Each number is 200 + 20 x the weight over the matrix's rms, rounded and kept within 0 to 999. Layers, rows and columns count from 0.

# down: layer 3 MLP down (transposed), 1408x704, rms 0.0726, rows 893-904, columns 176-263
# gate: layer 3 MLP gate, 1408x704, rms 0.105, rows 894-905, columns 176-263
# up: layer 3 MLP up, 1408x704, rms 0.112, rows 894-905, columns 176-263
down893,188,170,176,190,209,210,206,174,193,177,233,213,209,225,169,178,219,198,191,199,188,201,202,199,188,239,191,201,203,196,193,185,203,201,209,194,206,171,258,213,254,193,227,170,216,224,247,220,185,192,216,176,193,195,211,185,193,199,212,191,218,166,208,177,173,189,216,199,225,190,190,168,193,167,195,184,226,220,176,202,230,216,185,231,182,220,224,191
gate894,168,188,225,204,206,150,200,194,207,191,218,170,196,216,190,189,196,181,175,192,218,176,198,210,181,206,194,233,166,195,174,214,217,203,189,199,251,202,186,260,203,192,184,205,169,208,204,172,194,221,199,224,206,185,224,196,178,195,217,193,215,217,203,220,220,196,185,200,187,174,209,225,201,226,185,212,196,196,186,245,174,186,172,173,198,188,207,173
up894,207,184,206,203,195,222,200,232,188,160,201,195,196,175,221,178,232,223,226,213,197,181,215,212,206,183,183,198,172,202,211,179,221,181,212,214,197,195,233,173,230,174,208,177,219,226,188,194,191,241,189,207,194,193,204,192,205,202,206,211,198,216,205,184,206,196,208,209,191,175,204,175,189,205,178,188,200,194,215,205,187,177,197,180,197,196,203,206
down894,210,187,182,230,180,169,212,162,209,190,193,205,170,222,195,199,225,207,219,204,188,197,198,211,205,202,193,160,180,193,192,190,201,209,172,215,178,215,225,200,190,196,203,186,189,220,200,187,232,185,212,219,188,215,221,174,234,220,197,192,209,159,198,228,199,188,163,201,208,164,183,190,216,165,184,198,175,197,208,202,189,243,184,205,184,185,207,189
gate895,223,189,216,209,184,181,218,261,208,186,185,189,192,183,200,203,183,207,215,178,173,199,188,181,193,200,210,179,236,223,199,227,192,182,195,191,214,185,181,212,163,214,198,183,237,189,208,144,215,170,212,177,211,192,158,208,199,186,209,207,214,202,222,222,193,186,181,212,223,207,173,221,165,209,187,205,225,210,194,190,171,195,187,203,191,194,187,220
up895,194,182,189,162,203,190,209,211,207,218,217,174,228,181,146,190,184,236,196,185,227,205,178,226,208,210,214,213,176,191,216,203,185,171,211,192,201,191,226,190,185,195,172,214,198,204,195,164,220,223,197,210,176,216,210,199,190,193,155,215,191,166,208,171,213,196,198,232,230,193,211,223,179,237,207,214,198,221,201,207,239,201,206,196,205,193,195,213
down895,200,179,201,187,204,191,206,176,212,155,187,210,234,193,185,190,244,217,179,185,171,205,202,239,206,224,201,258,181,168,210,213,214,240,212,169,217,214,221,172,203,190,180,189,202,223,211,181,197,208,234,192,203,208,171,198,184,229,237,203,172,186,176,192,195,212,165,212,207,219,158,176,219,199,237,236,169,178,218,211,205,185,186,236,199,214,183,186
gate896,213,224,172,197,207,227,210,208,203,240,142,237,200,203,215,220,205,213,218,192,216,177,200,212,206,215,242,222,231,227,214,201,215,193,192,159,219,207,197,214,177,175,203,185,214,183,207,186,163,192,224,201,212,175,181,228,205,231,240,225,202,234,197,180,221,178,192,208,180,190,196,253,191,216,186,207,200,208,225,240,191,188,210,174,202,217,180,203
up896,183,205,214,194,218,193,205,213,234,211,197,190,217,174,195,216,206,195,214,214,204,180,227,199,171,171,234,224,207,199,212,200,229,197,195,233,237,190,188,213,192,215,215,180,187,199,156,187,181,214,197,199,161,211,224,241,199,213,185,174,203,221,205,176,212,198,204,203,212,198,181,217,192,218,253,164,190,207,206,179,213,190,237,226,206,197,214,181
down896,220,207,201,138,216,183,215,219,194,248,195,189,222,202,214,196,184,152,224,187,202,208,237,224,211,205,197,172,203,210,198,188,206,173,206,173,174,201,206,203,188,163,192,180,170,194,193,186,197,186,207,202,176,182,205,205,186,174,233,199,157,218,199,214,201,194,193,202,213,202,209,170,163,227,197,208,219,242,208,237,169,225,225,251,192,156,238,197
gate897,224,226,174,188,211,219,216,184,249,209,254,195,195,185,214,169,198,176,186,199,185,196,191,202,187,205,199,196,161,212,172,195,198,236,175,199,170,190,210,202,192,163,223,206,197,187,231,188,220,208,242,177,199,186,205,214,174,195,225,160,170,204,214,180,201,204,213,183,199,223,204,212,191,221,188,160,191,210,196,205,221,217,199,192,212,175,198,183
up897,260,192,194,192,208,266,186,228,216,203,196,187,207,207,190,244,183,209,179,189,197,194,213,230,202,191,219,204,184,156,188,196,192,201,198,178,183,206,195,231,213,181,213,190,182,218,199,230,184,204,197,204,202,191,199,171,191,239,192,209,217,189,181,175,200,253,203,194,241,187,206,197,202,234,167,203,213,241,238,208,215,193,175,196,216,199,198,196
down897,220,199,188,201,216,245,191,182,206,245,205,165,255,185,197,189,193,207,181,163,207,216,255,175,195,184,209,178,209,194,190,213,222,203,199,213,179,226,223,161,198,195,216,214,187,208,220,194,169,218,211,224,199,175,226,198,237,206,206,221,229,200,209,174,208,222,205,193,210,223,176,203,228,256,231,171,184,179,182,206,192,195,198,170,196,177,187,175
gate898,223,226,230,190,201,197,181,213,187,217,208,187,199,231,222,186,194,173,189,200,208,201,189,199,178,173,184,204,217,237,218,185,197,181,183,206,218,158,187,196,223,223,203,159,220,186,199,166,211,228,169,177,246,200,228,150,162,186,192,202,195,182,186,196,186,171,208,181,228,193,193,168,188,212,215,218,193,226,200,226,182,161,199,220,185,168,208,184
up898,206,211,200,183,183,190,210,214,157,234,225,218,209,220,227,226,188,172,222,163,166,221,169,217,217,143,232,206,200,221,211,199,193,191,174,203,204,193,241,219,223,187,189,194,176,213,210,193,212,184,169,182,141,183,195,171,222,211,191,205,222,186,192,182,209,170,206,213,206,200,204,174,201,176,218,196,213,218,212,191,176,158,211,185,172,166,165,198
down898,245,233,195,196,202,186,213,189,216,233,211,202,176,208,198,190,218,176,177,187,179,209,205,196,184,170,196,205,197,199,170,205,202,239,170,201,183,154,204,198,211,228,209,190,230,192,220,174,212,222,195,217,218,194,221,175,210,161,212,190,202,182,199,229,188,166,173,195,206,219,201,182,198,172,194,213,172,203,232,221,182,192,166,166,151,232,195,232
gate899,185,220,200,206,201,205,212,180,190,170,222,190,165,199,190,221,196,217,193,200,245,184,192,189,174,206,196,211,178,209,225,202,180,207,243,207,182,199,184,209,221,220,195,183,184,221,140,223,220,223,217,180,192,210,235,207,222,194,224,232,216,209,214,198,201,194,192,200,196,183,161,196,186,191,204,191,202,216,233,205,186,221,237,210,180,214,219,225
up899,199,186,186,172,201,191,201,201,202,222,176,187,210,189,170,202,197,171,206,186,122,179,204,215,190,178,218,206,185,206,167,185,202,159,205,217,210,171,210,208,186,179,175,184,226,208,232,221,207,185,223,184,209,214,135,226,172,224,180,196,213,225,200,176,186,244,218,230,190,225,238,204,185,204,184,187,181,193,176,197,196,158,157,214,197,169,190,190
down899,200,203,204,192,220,232,201,211,215,213,150,216,180,197,226,184,165,214,203,213,173,190,197,187,214,215,186,219,188,241,221,211,203,191,147,215,216,232,190,173,190,202,245,169,205,210,192,152,184,170,166,235,189,211,219,181,237,199,171,189,171,171,192,209,181,202,165,199,200,207,207,206,243,211,209,219,201,178,170,201,176,184,195,186,235,210,212,193
gate900,186,210,187,193,206,227,186,168,135,229,202,169,225,182,216,205,179,186,236,176,189,200,202,219,219,197,195,182,215,186,202,184,204,225,182,179,170,181,196,192,202,192,231,194,171,179,182,182,156,165,162,218,199,187,212,237,222,177,199,206,214,190,194,198,186,201,234,204,207,191,202,184,183,193,195,251,212,172,223,213,211,195,191,176,202,187,233,183
up900,215,204,157,177,177,174,212,166,191,184,199,187,227,221,204,235,223,208,236,190,209,219,193,216,168,189,204,170,187,199,186,194,177,200,209,207,221,186,218,179,246,192,200,149,201,180,170,206,189,175,181,202,206,198,158,220,181,219,200,204,227,187,200,206,167,179,211,224,242,223,205,207,226,201,192,243,226,156,210,204,182,216,209,193,211,197,161,181
down900,226,236,209,196,202,179,203,215,208,199,172,221,207,213,230,165,157,170,202,213,195,180,197,204,192,211,201,228,181,226,223,203,198,239,171,201,157,179,209,178,199,191,210,208,180,238,223,223,213,236,203,213,196,219,217,204,193,205,194,228,169,217,216,220,210,194,217,205,175,187,186,201,202,236,208,188,154,218,206,215,257,198,187,210,238,213,193,181
gate901,213,186,205,226,218,201,216,251,201,211,218,196,194,207,198,225,174,210,201,195,198,208,173,206,217,197,208,170,187,185,188,227,204,185,178,210,168,189,195,205,200,188,169,209,245,214,221,171,185,208,226,190,195,184,213,205,186,224,198,165,195,234,226,183,158,230,211,207,218,203,208,173,231,218,196,190,195,240,230,203,178,216,212,172,229,221,192,206
up901,178,182,229,178,171,182,171,224,185,175,209,189,238,162,194,227,214,197,212,209,190,193,187,262,204,207,199,204,231,187,220,228,236,194,228,211,226,196,149,207,200,195,168,194,191,226,178,204,161,216,175,189,217,186,217,198,189,186,169,205,188,237,210,209,167,132,197,217,242,222,203,186,214,167,232,185,211,219,217,234,216,187,225,201,170,202,229,182
down901,213,185,192,193,203,240,206,231,196,223,212,205,224,200,203,188,211,202,217,173,197,176,224,201,203,175,211,203,226,221,207,174,183,188,176,222,202,181,210,214,240,230,194,225,187,193,225,181,164,194,199,207,201,236,191,179,165,213,219,227,192,211,209,213,178,201,185,202,194,208,218,201,189,217,187,235,201,195,204,195,203,208,197,187,201,197,201,212
gate902,206,182,204,212,185,150,206,202,181,223,201,171,199,250,247,158,179,241,190,207,174,228,199,202,214,219,219,222,159,231,187,195,198,170,203,181,223,225,164,218,202,180,227,186,218,222,202,187,150,219,222,172,200,235,177,193,189,247,160,233,200,184,208,215,227,185,227,230,216,216,209,220,192,211,237,184,194,171,219,204,220,240,165,219,195,203,215,168
up902,191,192,215,185,211,220,173,179,167,178,237,224,233,234,183,180,197,211,186,204,166,227,188,210,193,184,199,198,200,201,171,216,226,200,187,216,216,184,214,246,214,222,164,194,214,207,242,225,200,172,217,176,171,163,195,203,199,185,181,214,233,219,169,193,202,226,172,174,185,210,191,207,214,212,196,171,240,196,234,178,216,179,194,215,214,221,212,200
down902,193,205,192,235,156,225,203,217,189,211,190,199,239,203,216,133,208,212,218,213,190,227,167,194,225,190,178,253,199,196,214,174,185,213,201,213,219,187,177,215,199,192,230,206,200,206,199,191,202,199,193,229,181,195,162,194,189,164,180,239,166,168,209,211,204,200,190,200,193,218,190,176,215,204,178,225,203,210,209,153,236,159,240,197,189,203,210,214
gate903,179,219,194,241,221,221,220,161,230,171,197,233,201,191,188,248,238,236,210,180,169,207,229,222,219,192,183,188,155,207,193,212,190,212,224,208,220,189,180,208,218,176,232,186,175,224,190,205,166,192,192,172,178,168,208,212,191,194,225,242,183,189,185,231,242,208,210,154,230,177,212,176,219,213,235,240,175,199,209,209,200,187,223,165,191,211,187,197
up903,199,180,167,234,202,205,189,193,196,205,195,197,221,177,228,217,221,223,213,190,191,210,195,221,187,222,199,218,201,220,212,205,211,226,216,213,169,196,227,230,179,234,205,231,226,206,216,178,217,205,196,200,176,234,195,188,210,191,251,201,238,188,229,177,214,162,221,216,228,194,221,195,175,180,211,162,202,200,173,191,220,190,220,184,199,217,159,195
down903,176,185,198,220,184,181,205,215,192,216,162,215,202,237,198,197,203,187,166,191,213,228,194,226,216,221,193,229,183,208,185,231,177,161,216,235,219,213,178,195,210,193,176,195,180,183,242,166,204,205,180,195,230,231,211,195,201,219,196,177,197,193,166,216,210,198,225,216,203,222,188,193,224,190,199,192,175,193,192,176,191,192,194,174,198,187,197,208
gate904,207,193,196,229,221,206,208,219,205,199,178,218,195,147,203,206,188,205,208,185,214,215,170,188,202,176,206,174,198,166,189,199,195,208,190,203,178,219,182,179,177,193,215,201,173,183,194,201,211,188,203,226,219,229,194,217,210,170,156,221,197,180,192,220,197,189,221,193,193,227,211,218,160,216,177,229,176,213,222,197,192,220,224,246,221,215,207,209
up904,199,161,223,224,181,154,198,223,202,234,185,200,214,223,171,218,206,176,171,186,204,199,198,215,219,196,209,195,158,150,215,194,167,180,174,245,148,201,159,193,172,205,229,218,198,210,233,222,209,198,202,168,184,207,220,187,196,222,191,211,187,196,216,202,234,182,201,202,181,217,211,180,196,210,248,199,220,203,221,178,215,211,168,232,193,254,221,201
down904,215,176,179,182,158,215,211,216,173,168,217,213,171,194,168,200,193,178,216,204,182,188,196,226,220,210,204,201,207,205,185,204,176,172,198,195,200,178,190,192,170,194,220,181,201,165,198,214,211,171,191,209,212,177,198,176,193,213,199,201,156,202,171,234,210,195,222,244,218,210,197,244,182,208,187,215,208,217,199,197,184,198,190,242,191,213,169,196
gate905,172,213,191,202,216,198,213,197,200,206,184,183,250,198,201,200,216,218,224,223,178,177,205,249,222,165,198,209,172,187,187,192,191,176,187,217,206,220,185,219,210,233,189,219,202,206,209,220,197,199,201,203,183,216,219,192,195,210,212,223,229,179,206,229,224,200,176,217,222,212,204,208,213,175,195,169,181,205,206,153,191,191,218,199,190,230,178,207
up905,192,181,213,206,198,160,168,195,194,185,203,166,191,241,213,206,245,219,213,220,210,186,191,205,206,222,196,203,219,182,189,215,191,185,193,170,185,190,158,226,217,204,186,193,219,213,237,197,245,208,189,203,229,189,170,238,193,187,207,226,197,219,196,203,161,235,205,195,217,193,224,205,191,223,199,224,202,173,210,224,203,225,166,190,201,212,183,214